Weights of a small transformer language model: MLP 2304 GELU.
Each number is 128 + 24 x the weight over its row's rms, rounded and kept within 0 to 255. Layers, rows and columns count from 0. The size above them is the row's rms in percent of the matrix's.

# layer 4 MLP down, 576x2304, rms 0.0633, rows 243-290, columns 1728-1871
size [ 97  98  98  98 104 105  99 102 101 100  97 101  99  98  97 102 101  99  98 100 100 100  97 103  98  98 103  99  98 100 101 101 101 100  96 101 100 104  99  99 102  99 102 101  97  99  99 100]
[[120 113 165 150 111 120 110 148 113 134 139 155 100  91 106  97 127 104  84 135 177 136 174 126 169 159 111 105 148 181  98 108 120 107 156 154  96 140 146 143 156 170 119  71 133 153 136 140 115 146 129 120 118  89 159 149 136 141 110 139 131 122 111 102 143 131 151 117 157 134 148  83 156 130 110 154 166 156 118 117 131 113 150 116 138 109 130 164 150 162 144 155 173 131 136 114 105  95 158  88 127 113 173 131 115 167 144 111 164 132  97 145 129 158 132 109 154 123 119 117 112 136 151 168 162 121 174 127  66  84 105 104 107 156 109 116  66 152 140 136 205 141 153 127]
 [152 152 116  84 109 126 131 108 138 122 134 148  85 142 107 119 133 102 112 128  77 120  79 157 114 132 146 193 139 140 145 136  98 112 112 139 120 115 107 170 168  64 158  92 133 119 109 128 123 142 153 100 137 189 148 150 157 116 134 180 151 139 111 123 143 129 151 154  75  97 102  91 130 100 130 123 132 129 147 139 158 110 149 132 110 142 151  93 138 103 141 108 147 114 154 131 122 126 103 118 114 115 146  94 145 129 118  96 141  84 100 130 150 107  87 143 181 139 130 168  97 148 139 146 120 120 101 107 142 139 129  91  99 144 167 153 144 149 135 130 120  93 108 110]
 [107 110 148  99 163 145  85 144  61 114 111 142 172 139 106 129 116 113 119 132 131 138 126  99 107 127 130 101 113  97 124 131 140 139  69 122 126 135  91 150 131 111 178 164 113  92 165 112  89 151 130 125 139 153 150 106 115 125 124 122 103 147 166 118 116 128 147 122 139  85 158 161 149  74  88 163 132 141 135 137  91 139 133 182 163  74  78 123 154 162 110 141 158 112 115 132 164 118 124 122 116  99  75 122 150 151 119  98 129 133 164 159  88 120 108 167 164  97 124 127  96 157  99 131 127 125 166 160 143 143 104 127 104 173 162 173 104 123 171  92 117 103 169  98]
 [115 108  97 112 155 141 102 128 106 146 153 116 125  89 121 146 119 131 160 153 121 106 133 132 167 114 105 122 124 125 108 154 124 158 133 129 131 131 171  81 146 139 168 119 154 154 155 155 141 145 131 104  88 113 169 117 115 128 180 103 131 121 135 107 102 158 136 105 123 121 131 135 132 108 140 116 134 152 103 147 112 118 129 154 155 145 130 150 129 127 152 129 158 117  98 122 144  68 132 139 158 159 148 130 106 141  99 128 135 103 138 100 168 124 131  89 150 147 108 146 126 123 134 125 208 141  94 107 127 132 167 116 152  96  88 149 174 123 138 103 109  89 135 127]
 [140 125 147 108 152 104 147 131  96 146 144 108 173 137 128 141 166 124 116 156 117 127  91  94 118 108 139 114 134 126 141 135 136 140  97 111 125 129 113 138  96 103 105 129 163 174 134 127 119 144 179 174 117 136  77 155 108 143 138 124 151 103 146 135 117 110 111 128 123 131 152 131 153 132  91 125 149 145  96  93 132 120 172 117 126 123 144 125 143 123 138 128 140 140 132 148 132  89 112 159 176  82 111 145 169 161 136 117 138 122 105 124 106 133 114 140 120 143 149 113 146 120 143 102 151 122 117 138 114 108 142 113 129  93 170 170 131 146 127 119 131 104 127 124]
 [195 172 163 113 131 121 140 130 131 133 105  99 130  75 112  77 129 124 118  83 110 125 103 128  79  85 180 208 168 147 124 143 112 157 181 160 122 117 146 126 110 113 136 175 159 109 161 152 126 112 116 101 122 129 150 101 119 131 149 137 131 103 117 117 159 124  95 114 161 151 146 115 121 123  87 100 101  99 113 180  77 119  99 101 137 140 111 107 141 167 150 117  97 137 102 137  95 129 106 142 113 130 158 136 116  90 122 127  79 133 117  79 138 136 188 114 149 114 124 120 129 111 151 130 142 158  59 179 120 120 120 147 135 148 116 136 128 148 159 122 125 114 104 111]
 [117 145  86 108 168 131 129 152 163  84 154 112  77  99 135  87 109 167 160 167 159 158 126 172 133 136 132 151 145 172 143 160 156 144  98 150 142 160 104 107  81 143 131 112 109 144 148 132 139 114 182 104  85 131 113 114 154 120 153 107 139 141 173 138 104 141 105 132 120 124 164 150 116 167 132 126 125 132  76 105  79 136 120 120 111 109 144 137 114 138 131 102 157 140 121 116 141  66 144 111 108 123 145 140 135 164 137 106 159 148 136 152 157 168 141 130 110 166 105 140 128 132 159 158 117 137 111 153 114 128 107 144 137 137 136 136 111 124 131 119 121 121  80 128]
 [131 118 161 184 116 161 118 148 144 124 153 128 133 128 161 116 112 109 125 110 144 100 117 135 165 113 115 135 133 120 118 176 118 116 146 126 117 122 131 118 108 100 179 122 149 111 155  93 133 164 119 153 134  32 112 185 169 163 134  96  91 175 112 129 110  98 127 130 129 154 156 176  89 162 117 122 122 157 160  87 148 117 139 126 122 118 130 106 119 164 178 154  59 132 141 144 145 124 125 120 126 158 142 154 108 161 174 114 176 103 136 132 114 111 130 129  98 129 110 142  57 161 142 151 118 133 145 139 158 182 100 135 121 146 139 146 124 123 116 141 134 111  83 135]
 [139 105 121 123 110 141 114 146 141 110 114 123 122 157 136 161 148 120 110 102 150 113  78 172 139  98 139 108 117 143 128 153 159 106 162 111 171 137 113 153 111 143 129 175 143  83 141  94 150 112 147 120 134 149  78 136 131 154 150 139 114 134 148 115 109 103  85 109 154 163 194  63 140 113  63 160 135 132 102  99 139 111 154 150 125 123 147 112 158 160 122  97 136 126 132 119 159 122 159 143 138 159  80 101  94 104 110 158 176 130 176 113 133 111 109 121 113 155 163 151 147 148 109 171 124 145 152 188 149 156 117  93  80 115 134 163 150 147 105 116 119 142 101 126]
 [137 157 111 137 114 143 127 130 144 124 169 119 151 131 112 145  90  99 165 134 117  93  87 101  69 100 162 122 125 160 138 112 123 136 116 132 122 115 152 120 117 187 106 128 152 103 107 116 148 126 119 107 163 105 141 123  95 126 107 126 133 129 143 109 138 123 144 156  98 132  87 112 108 121 121  78 141 130 117 145 139 134 162  70 120 137 128 116 136 135 100  78 159 132 125 153 101 195 118 116  88 113 141 146  95 122 126 142 136 138 145 122 150 165 101 108 123 150 134 157  90 113  88 111 146 124 130 152 126 184 124 144 106 121 118 124 161 149 111 175  76 134 152 104]
 [123 100 130 137 160  93 176 110 141 134 111 114  83 148  69 130  97 135  98 132 148 124 145 116 131  90 120  91 106 162 105 100 143 153 138 109  84 102 130  94 147 136 130  97  94 135 108 123 128 110 137 114 129 105 115 119 151 132 143 117  99 133 106 146 200 111 168  98 121 143 157 142 129  85 106  90 135 144 127  98  93 112 131 164 117 144 128 127  90 157 161 151 115 110 121 178 154 129 139 115 192  78 106 143 125 171 139 119 144 129 117 128 132 127 145 106 100 164 161 140 121 140 131 121 124 133 141 114 165 132  87 145 109 109 103  87 140 145  96 113 167 150 151 155]
 [129 153 161 130 182 152 125 145 151 134 155  93 138 104 100 130 106 147 105 116 119 133 112 144 171 111  88 114 140 145 130 141  90 104 116 159 101  92 120 114 136  93 118 116 110 140 134 149  70  92  89 140 164 151 128  99  99 140 145 137 146 122 108  97 134 165 137 106  97 102 114 136 191 141 173 151  82  90 130 175 113 138 119 179 148 147 155  94 134 109 117  99  86 140 116 136  67 133 127 126 156 123 130 133 153 139 122 145 113  97 122 168 171 168  97 103 145 121 178 112 122 151 107 130 115 186 112 132 107 103  80 124 116 117 112 122 142 130 123 162 158 119 124 146]
 [115 141 185 157 153 127 118 167  93 120 144 147 133 146 126 120 143 165 155 129 163 111 117 125 105 142  90 122  63 181 123 146  88 137 142 123 157 146 119 120 125 129 139 161 145 118 141 132 119 130  91  86 147 129 125 127 102 123 131 111 127 131 134 141 147 144 140 150  81 144 145 120 118 177 149 150 157 107 135 114 104 117 121 164 108 151 162 117 140 129 140 132 119 152 157 136 130 158 136 118 145 123  99 121 119 114 133  71  96 172 136 152 115 141 103  97 138 109 172 155 119 120 140 118 160  93 169 148  96 112  91 177 149 152 124 108 118 117 138 101 116 134 112 166]
 [124 153 121 124 126 137 113  94 190 128 123 149 116 116 159 139 141 130 161 144 153 172  86 122 124 127 137 147 122 143 141 149 117 117 109 118 101 131 113 152 148 153 133 115 128  70 124 120 158 143 168 127 165 115 123 143 153 112 129 124  91 133 123 144 151 119 167 137  91 167 137 130 127 134 147 102 112 129 168 115  92 112  84 124 131  90 135 101 155 142 149 115 108  95 159 113 108 117 118 182 136 150 151 141 115 159  79 138 159 153 121 100 153 130 150 160 100 143 134  74 134 163 107 139  82 149 123 127 161 114 124 136 138 138 149 176 137 161 134 137 123 129 110 146]
 [156 145 132 128 125 118 147 108 166 137 126 183  94 179 119 110 123 179 100 131 105 134 107 137 184 143 127  75  98 114 133 169 121 128 135 103 157 164 126 110 162 137 141 115 117 104 119 130 135 127  74 196 118 154 131 138 126 108 154 169  82 129 150 169 143 144 155 148 120 112 121 139 114 138 162 140 146 144 114 100 112 126 136 132  92 123 122  91 158 147 113 107 167 160 112 107  93 134 143 113 111 108 132 121 104 114 126 124 114 110 135 117 137 112 130  94  88 112 129  98 103 125  87 160 111 129  88 145 147 137  89 151 117 116 127 131 100 153 146 113 152  94 103 108]
 [146 146 146 185 134 151 117 147 115 115 121 121 140 121 115 128 143 145 130  94 124 107 139 153 125 167 132 131 108 126 114 165 107 124 183 104 113 125  93 128 122  83 123 116 100 135 133 121  90 143 157 128 142  61 134 116 131 120 120 122 134 125 117 150 143 135 155 128 109 160 111 186 126 124 135  96 136 143  93 121 189 131 140 122 146 122  60 127 127 144 147 153 114 157 138 140 134  95  95 154 102 110 126 131 124 133  84 137 128 123  85 117 130  91 138 146 173 150 180 125 110 119  98 137 151  93 145 124 132 159 166 126 149 125 148  93 133  86 118 108 134 157 135 135]
 [122 106 129 122 151 118 133 106 137 122 163 128 171 123 122  98 139  88 165 131 111 139 132 122 119 170 123 180 103 125 137 165 128 144 131 168  86 161 115 143 160  83 110 129 124  77 124  66 148 123 148 148 147  92 137 155 120  93 151 123 123 155 147 171 111 131 122 129 150 155 154 118 140 138 152 140 128 121 138 119  99 173 135 131 138 119 100 112 138 122 120  77 130 145 113 141 123 130 122 105 100  86  88 140 124  80 107 140 150 149 180 119 128 126 161 174 172 134 144 149 139 154 141 103 118 140 119 146 133 143 114 125 119 135 124 124 162 126 185 112  76  68 131 125]
 [138 136 166 110 154 123 158 137 104 118 106 122 108 134 130 149 113 145 141 120  73 133 117 131 119 143 131 148 146 140 119 102 132 112 127 142 110 105 140 127  90 104 119 114 132 191 124 112 130  85 136 129 101 110 136  88 124 138 164 138 122 104 157  95 108 191 137 157 143 119 140 144  91 131  85  89 139 120 154 139 128 172  86 102 123 106  93 146 149 181 151 124 148 123 127 128 125 112 105 120 170  99 102 119 140 132 141 102 114 149 164 149 189 145 150 142 108 128 109 115 145 134 200 146 137  83 118  76 110 139  98 161  80 132 111 148 130 105 165 108 154 130 107  80]
 [115 139  84 170 167 125 135 152 120  95 119 154 116 148 111  94 122 137 139 102 153 111 142 146 139 138 137 141 141 128 139 125 130 137 156  58 141 120  95 100 105 156 153 132 120 124 157 176 143 135 150 107 116 130 107 122 136 158 111 132 168 104 122 114 114  83 129 142 117 121 133 153 119 113 111 190 129 130 137 142 136 152 134 121 150  70  92  98 139 124 135 124  91 128 147  98 117 130 140  99  96  86 123 128 142 104 193 121 131 154 124 114 131 150 130 129 106 116 130 135 162 146 143 147 154 162  64 145 110 135 130 146  65 115 138 144 153 113 107  98 101 152 143 154]
 [126 111 105 130 116 159 127 138 156 152 110 165  99 124 155 108 135  92 106 136 128 118 131 129 140 154  80 152 141 118 104 133 113 112 136 117 142 129 145 140  83 127 137 109 144 135 139 102 102 158  92 114 156 128 104 109 142  94  97 105  98 137 130 108 153 139 102  46 146 140  83 104 133 117  96 131 144 103 114  94 166 127 178 134 118 144 136 140 163 116 134 158 102 179 127 176 137 148 146 128  86 124 129 136 104 155  90 118 131 175  97 128 112 125 111 132  88 131 134 136 157 137  84 126 152 137 146  95 130 161 138 122 199 145 122  94 123 143 112 155 107 162 177 159]
 [117 129 125 138 126 105 161 122 130 142 163 143 113 137 110 162 119 126 129 126 149 189 171  97 112 119 153 115 105 144 128  80  99 109 144  97 129 152 135 132 144 135 126 141 139 133 121 122 166 163 134 118 170 153 144  87 113 136 103 114 147 110 124 167 117 151 103  83 146  73 146 133 170 138 132 139 115 134 160 151 107 138  78 104 113  91 135 126 109 162 141 129 117 142 164 130 157 104 129 133 136 141 111 127 147  92 149 163 115 133 128 148 131 120 128 135 126 120 115 134 126 174  98 165 150  84 128 142 161 163 141 155 171 149 120 123 120 124 118 128 104 111 174 111]
 [154 121 146 125 130  98 142 137 121 110 100 140 140 125 149 110 127 137  91 127 103 149 131 138 126 155 100 160 148 135 137 118 115 140 107 173 130 120  97 128 129 125 111 140 136 143 119 123 143 113 168 114 129 135 154 110  81 161 134 108 120 174 149 135 110 117 133 154 131  90 104 102 110 109 128 146 126  76  80 134  99 101 133 106 114 126 164 136 160 122 124 170 120 135 164 115 152 100 176  68 140 108 160 117  99 173 150 135 165 143 116 154 113 131 122 125 119 157 177 131 120 133 127 116  92 146 194 132 103 167 143 145  97 130  93 111 134 140 127 137 180 114 127 106]
 [134 123  72 136 166 160 186 106 172 125 169 147 149 176 134 144 166 131 121  73 169 169 130 135 131 124 166 124 176 123 161  98 142  70 136 127 107 159  77 161 129 130 137 136 117 155 167 108  86 124 154 119 127  96 159 152 105 122 113 132 110 124  88 150 102 144 112  94  90 118  92  87 104 159 105 143 147 161 149  73 164 147 124 113 141 122 137 135 130 108 140  81 146 152 130 108 147 124  78 103 106 101 124 130 109 144 148 134 146 187 150 133 133 107 155 157 140 103 121 176 124 150 158  98 122 129 114 102 132 111  61 104 114 111 103 133 157 193  98 130 156 127 132 145]
 [125 164 100  95 119 116  54 112 108 110 126  85  68 112 151 144 151 159 108  92 143 132 110 139 191 125 134 142  99 106 123 144 150 107 142 149 103 124 139 108 117 134  96 130  67 136 137 128  55 127 108 130  89 121 142 101  98 114 129 117 144 135  95 128 124 114 138 126 126 131 110 133 134 131 127 118 117 132 142 124 108 128  83 103 196 135 124 127 130 113 118  98 131 116  77 117 122  91 129 166 115  76 120 138 111 114 110 134 183  99 140  68 109 154 110 129 104 107 127 106 120 121 130 132 129 114  77 121 168 100 142 114 157 120  91 104 154 129 142 140 141 137 114 124]
 [153 148 132 118 126 181 123 128 204  77 117 116 116 160 113 135 150 126 136 114 152 134 110 156 126 158 152  98 113 216 123 164 136  63 155 171 151 144 113 154 107 175  92 125 127  87 124 125 168 116 136 121  95 175 131  97 148  99 122 130 108 146 133 152  93 108 107 115 130 157 114 136 153 130 124 120 144 124  37 105 160 122 132 131 101 122 108 166 178 113 149 116 135 110  97 154 126 128 130 111 139 158 116 148 140 130 174 191 149 116 125 114 158 123 160 128 100 106 106 131 102 157 140 148 128 106 139 113 163 106 114 121 141 122 100 131 135 125 129 142 152 111 166 100]
 [120 127 120 112 186 150  90 153 134 197 102 126 114 113 146 119 142 115 107  76 141 132 127 134 123 104 145 150 169 117 153 162 129 108 136 126 154 139 136 119 123 143  97 158 105 119  95 164 162 148 120 160 142 140  66 141  86 158 123 145 124 151 167 115 155 121 136 129 156 132 105 159 168 130 129 136 115 142 138 115 121 126 151 152 123 105 161 121 143 124 133 125 122 185 150 118  93 137 173 123 104 145 107 124 148 128 133 112 118 161 157 117 118  84 115 116 117 124 173 115  99 141 170 132 138  96 121 122 120 122 138 106 119 166 146 135 150 105 163 180 121 180  90 125]
 [ 95 126 100 128 166 135 165 115 125 128 162 165  73  78 148 144 117 149 154 134 121  95 116 141  80 131  97 122 131 135 168  99 127 141 125 149 102 121 119 120 111 159 128 148 172  94 130 116 170 143  80 148 123 122 124 183 149  99 121 131 145 150 121 149 105 138 100 168 108 140 126 120 131 135 132 126 124 146 100 162 123 148 148 141 150 118 123 164 136 145 150 150 145 104 165 156 110 136 119 115 111 158 170 155 124 152  91 138 119 131 107 151 121 137 157  94 104 115 120 168 144 126 116 136 111 132 148  88 139 144 138  96 136 178  94 161 133 125 102 189 124 136 126 146]
 [124  98  74  78 103 118  55 123 163 134 149 123 153 181 128 133 109  97 129 148 126 138 123  95  87 133 136 116 137 104 131 112 147 144 106 164 168 135 126 133 159 164 151 127 144 139 128 141 131 131 133 113 148 135 136  86 123 112 135 151  96 115 102 180 141 118 121 153 121 130 148  99 110 100 160 127 124  78 114 168 156 184 151  95 145 127 152 120 104 108 109 104 129 171 116 154 153 136 136  71 112 149 105 101 118 142 107 128  85 118 112  97 100 106 177 135 138 139 135 135 133 139 123 107 104 119 127 123 125 122 135 133 101 155 158 144 115  55 117 139 139 160 133 124]
 [108 125  96 147 125 183 179 118 139 121  99 122 104 130  95 145 134 164 138  96 161 121  75 125 113 179 112  86  93 110  98 141 176 115  78  62 134  81 121 110 158 165  93  78 111 126 131 137 146 161  94 129 126  89 152  99 111  90 108 131 138  96 126 146 148 116 172  83 162 135 144 159 104 149 146 134 155 178  91 113 134 126 139 143 152 141 134 130 152 136 125 153 130  98 116  67 131  69  98 131 132 172 168 160 144 145  84 133 139 103 167  99 151 121 118 151 159 122 100 164 135 135 138 116 134 120  55 133 121 107 186 132 157 148 144 110 150 159 130 135 121  97 156  81]
 [122 111  93 131 134 126 155 130  88 148 152 125 135 148 127 144  58 130 151 132 140 114 163 105 144 175 132 149  89 147 112 150 167 131 121 111 127 123 145 119 101 126 122 138 109 150 148 127 142 127  73 143 162 158 118 141 164 155 171  82 144 123 165 168 137 100 100 123 106 106 136  95 146 154 120 149 167 128 143 135 138 144 112  96  82 145 124 128 167 175 148 125 152 128 126 138  84 167  67 154 151  96 102 112 116 133  84 118 170 126 122 182 101 117 125 128 136 129  71 126 152  95 124 206  85 108 153 114 163 128 106 126 173 121  95  82 123 148 107 144 113 141 107 156]
 [ 95 140 182  86 107 152 155 126 100 162 115 122 177 107  72 133 136 104 130 143 140  89 136 157 143 110 157 139 116 131 114 154  99 136 100 132 149 171 122 162 147 136 133 108 144 107 114 129  82 105 125 140 172 181 145 153 149 150 107 125 146  99 143  86 136 138  88 180 130  99 136 146 166 164 142 122 123 168 110 119 154 161 141 131 141  87 126 115 127 158 122 154 161 138 143 100 137 136 113 122 185 109 145  78 128 121 151 181 129 118 129 130 123 163 151 135 118 115 135 120 126  96 117 157 133 161 112  81 117 154 121 154  99 126 138 175 120 106 169 114 126 172 137 132]
 [133 134  62 131 182 104 154 152 174 144  91 121 122 134 158 146 137 135 129 143 129 146 110 121 118 139  94 111 118 136 151 136 106 137 147 117 116 125 135 121 122 116 148  94 115 131 157 150 113 173 122 112 126 141 119 140  93 149 139 128 123  81 152 141 109 119 166 133 158 126  91 165 109 131 141 136 132 135 124 129 118 131 111 137 110 101 117 135 140 152 122 110 168 131 118 104 154 142 105 105 121 141 170 156 161 148 128 146 138 140  94 138 128 118 115 128 131 107 148 162 126 127 122 103 175 136 155 135 157 179 159 139 106 134 119 117 124 126 136 131 152  84 114 121]
 [128 133 116  96 142  84  94  89  96 146 117 120 133 153 136 105 154 170 145 137 138 151  79 161 164  65 145 122  98 145 143 108 154  93 129 122 118 177  96 135 133 132 183 142  96 146 148 114 134 126 103 161 113 124 117 129 113  86 115 115 147 110 116 126 117 116 140  77 137 103 164 145 118 149 117 143 114 122 143 116 159 110 152 130 157  85 156 139 162 141 124 127 106  96 119 190 157 105 127 117 136 166 159 149 136  83 120 166 116 124 122 169 135 138  93 164 131 133 118 184 121 141 135 124 111 133 118 118 142 178  96 124 145 145 160 110 143 129 128 143 146  94 128 135]
 [ 98 142 159 136  89  87  76 126 139 151 148 158 134 118 131  84 173 177 114 119 151  92 137 140 122 105 147 128 100 154 109 134  99 157 167 151 143 117 122 101 149  98 164  97 129 134  99 145 103 164 143 132 147 185  89 185 140 126  91 164 154 148 140  94 116  78 188  81 125 138 116 139 131 133 127 147 128 117 179 138  92 110 110 120 125 127 160 110 162 123 144 161 111 109  83 126 160 192 142 160 146 115  99 125 146 116 131 113 126 144 152 152 165 127 104 148 159 138 153 155 103 117 161  75 134 133  99 149 141 153 128 108 117 136 125 149 100 138  98  71 118 117 138 109]
 [127 101 166 122 153 103 158 138 150 143 103 150 160 113 158  99 138 140 104 124 160 104 156 119 111 128 134 107  91 179 158 127 168 147 159 148  95 162 155 135 111  96  92 136 109 121 139 171 130 122 151 144 112 109 120 134 130 184 154 114 133 129 121 126 119 151 166 113  87 128 138 135 134  89 162 130 102  99  76 142 178 148 158 151 128 155 147 135 124 130 137 111 141 159 112 146 103  99  88 157 148 118 145 105 148 141 118 130 141 158  80 116 114  79 175 157 112 132 126 121 131 133 146 121 149 124  74  92 119  82 151  95 127 147 121 115 136 169 132 124 163 114 138 129]
 [129 123 131 140 166 144 104  99 147 152 179 117 154  94 135 106  97 106 176 151 122 134 120 118  87 120 145 111 157 104 145 127 101 130 103 171 110 160 125 141 145 100 113 113 149 154 116 135 123 186 138 104 109 131 142 137 127 102 166 103 146 145 116  97  97 127 127 145 107 160 112 114 116 110 155 123 142 104 112 123  98 143 171 170 124 141 110 112  99  91 111 137 156 111 149 116 153 176 132 121  92 106 131  88 178 124 105 112 118 149 172 116 136 147 136  96  89 106 117 103 104 128 140 145 121 150 145  89 147 165 161 131 127 152 161 136 106 129  88 106 166 123 102  85]
 [180  81  89 127 143 139 129 134  91 137 123  62 142 153 144 114 159 121 138 143 116 141  96 139 151 121 103 181  90 154 118  86 111 111 145 148 115 116 140 115 125 156 122 141 136 124 157 149 110 116  93 118 167 130 113 150 179 119 114 149 158 123 140 146 117  99 124 135 122 129 144 100 145 146  72 151 143  98 124 116  75  92 147  98 109 124 127 137 111 106 154 106 115 133 149 131 116  95 104  97 151 143  81 138 183 115 112  86 123 114 112 143 146 149 101 151  99 131 127 101 102 132 126 125 135 138 161  98 137 106  80 121 112 151  99 137 152 154 121 141 105 150 105  65]
 [141 105 123 124  78 150 137 125 146 159 151 100 116 110 118 154 139 109 151 157 153 139 143 156 113 156 108 131  86 145  80 108 144 104 113 164 138 153 145 154 126 141 127 164 108 154 124 110 110 114  91 100 143 114 127  88 144 125 125 130  98  88 125 154 100 152 136 138 150 124 158  95 125 155 119 119 152 143 123 106 119 133 113 144 133 151 103 121 148 148 168 152 154  87 124 130 143 162 150 151 133 122 130 151 138 124 135 149 141 135 151 179 123 125 127 111 145 118 122 157 132 119 144 120 118 114 115 122  92 131 125 141 149 141 135  60 154 105 129  93 110 141 150 109]
 [ 96 107 137 155  90 134 109 145 138 122 141  96  65 131 142 107 123 167  99 141 111 117  98 143 147 127 169 137 110 119 134 104 125 109 120 125 143 117 126 129 180 130 112 197 150 125 144 138 155 153  83 141 143 122 135 145  95 120 103 114 121 147  98 141 158 128 114 133 115 152 128 141 122 109 159 122  81 139 175 133 143 134 147 106  68  81 122 125 143 143 151 106 133  38 140 125 135 131 123 132 152 122 131 161 102  73 123 115 172 111 141 102 126 113 137 173 102 181  94 100 124 141 143 130 105 124 102 120 147 155 147 116 153 160 117 106 108 106 104 116 135  89 105 118]
 [155 119 140 177 145 103 137 130 136 154 147 110 117 130 116 157 156 120 121 131 129 148 109 133 152 158 173 106 141 143 104  92 151 133 141 131 171  95  77 138 127 136 117 144 113  89 137  91 111 152 127 151 144 133 156 168 120 132 147 136  84 123 158 140 133 151 113 121 116 120 100 152 114 122 140  96 162 161 127 114 137 126  91  86 111 150 124 144  92 100 103 146 114  84 122 138 122 151 123 132 154 119 128 107 143 128  98 108 156 129 119  75 105 151 162 143 124 128 175  91 109 135 120 141 134 167 149 108 144 120 161 126 114 118  96 138 110 111 131 128  98  99 109 119]
 [107  72 120 115 123 148 133 151  98 184 141 110 130 189 155 132 127 130 116 136 166 125 122 103 123 126  99 123 142 172 102 152 141 140 134 112 154  64 140 114  64 114 103 116 115 127 137 107 134 143 132  99 143 133  98 137 155 132 135 145 109 132 117 126 128  76 120 146  80 135 124 165 108 133 129 107 123 124 100 129 120 105 132 115 124 130 141 124 122 121 146 128 128 120 136 115 119 126 136 177 135 111 114  93 117 138  77 148 138 124 110 138 168 122 159 138 170 111 139 163 145 127 132 134 109 144 114 149 139 167 147 123 160 135  52 143 154 136 118 149 116  97 124 154]
 [105 119 149 177 139  87 163 131 112 150 119 126  69 103 118 156  89 152 124 137 118 129 132 101 122 121 111 108 167 127 118 137 138 149 127 116 134 104 130 156 117 145 117 179 136 167 108 156 152 131 109 145 166  93 108 135 161  92 113 108 108  85  88 161 143 166 136 110 158 164 139  85 141 162 115 132 110 125 115  92 133 129 121 114 118 133 136 132 102 130 136 189 148  87 153 119 109 124 136 136 160 147 117 144 117 123  86  98 117  77 130 123 178 114 175 101 111 118 115 152 118 135  93 145 127 100 133 147 100  95 146 128 147 147 143 131  88  77 149 143  95 148 116 151]
 [129 152 122 147 148 119  87 160 141 120 147 133 127 118 155  79 150 150 132 137 144  87  64 133  97 152 168 121 155 100 162 170 115 123 130 115 104 123 149  93 119 109 139 168  69 132 180 106 127 128 172  91 147 127 103 166 111 109  84 142 109 118 129 137 137 144 122 117 150 131 102 100 139 129 129 158 177 100 129 141 168 133 206 158 130 156 121 119 108  92 167  47 140  73 132 149 110 108 100  81 117 133 144 124 139 149 131 158 109 117 148 120 148 134 102 128 142 120 134 127 102 129 127 112 149 167 124 101 114 105 130 134 143 187 139 164 112 134  86 150 141 119  99 129]
 [ 97 156  77 204 118 103 123 142 150 159 107 105 141 130 144 138 146 133 133 176 108 162 126 107 101 138 101 150 125 155 145 100 123 139 117 132 141 113 108 102  98  80 108 130 132 103 153 124  96 138 130 137 130 148 120 106 153 120 139 139  97 130 128 145 115 110  98 143 181  96 144  85 172 136 125 132 111 117 161 145 116 155 119 140 185 125  80 115  73 151 151 129 115 135 139 117 138  92 131 112 146 117 103 108 135 144 133 147 144  99 120 170 138 114 122  83 151 134 111 106 104 150 113 127 121 111 112 147 159 115 103 139 159 131 166 124 156 110 116  60  98 156 128 147]
 [166 105 108 122 151 142 162 149 124 170 140 106 168 152 102 119 128 128 130  98 141 114 174 147 131 128 151 118 128 111 128 142 121 154 132 105 143 122 137 129 128 127 131 116 114 135 112 127 112  89 130 152 116 118 101 118  91 118 126 122  88 146 146 147 104 123 154 150  93 116 109 131 141 108 104 100 136 176 141 155 176 132 116 119 129 101 177  99 153 156 118 111 182 168 150 113 103 108 139 126 147 100 143 125 114 137 114 130 141 123 126 147 126 146 176 179 104 133 100  99 143 122 122 152 131 120 139 131 156 136 107 141 145 125 139 121 102 132  87 175 127 133 144 189]
 [125 127 147 112 128 135  96 130 134 144 110 139 136 106  81 112  88  89 159  96  96 122 123 118 152 134 160 142 126 126 124  88 159 172 174 130 146  87 124  83  96 105 135 154 149 150 134 119 215 141 147 160 126 176 181 151  94 120 140 120 167 116 168  96 121 114 113 151 122 139 128 146 124 142  98 171 126 137 131 103 129 126  92 108 132 136 110 120 144 165 111 125 100  77 159  96 127 121 135 102 173 156  93 117 130 163 108 100 109 123 132 110 152 170 123  97 112 122 173 117 138 131 103 132 122 167 125 160 191 142 118 150 121 112 132 106 115 128 139 129 111 109 120 108]
 [121 125 148 174 137 122  95 112 124 143 112 137 175  92 188 101 158 121 109 113 121 106 139 109 104 110 113 143 129 142 130 169 161  71 118 125  92 127 183 118 130 119 102 131 134 109  95 157 135 129 102 126 101 130 157 106 110 109 126 141  79 121 134 120 106 131 113 161 157 148 125 139 110 134 118 146 140 116 158 130 107 145 109 102 196 128 127 100 126 105  99 126  87 100 163  92 108 121 170 144 140 136 156 110  98 101 105 124 128 163 145 113 116 128 112 132 145 118 170 149 147 129 103 139 120  95 114 144 128  90 152 142 114 134 139  98 166 105 158 106 139 173  87 139]
 [162 102 146  99 148 152 153 152  85 136  97 141 132 141 137 132 128 107 139 123 134 115 189 112 122 130 110 148 123 106 117 140 180 191 106 137 127 114 112 163 174 134 168 101 115 124 118 127 147 145 140 103 139 118 125  95 148  84 116 144 154 122 138 121  90 154 155 168 138 131 177 109 111 122 138 177 183  95 123  99 139 127 114 173  96  94 171 150 145 107 158 175 126 131 128 106 117 173 146  87 126 158  98 107 151 161 115 123 125 109 123 154 121 159 163  70 132 110 177 139 129 126 123 179 117 114 107 134 118 149 105 152 143 105  84 124 133 165 195 107  89 152 121 121]]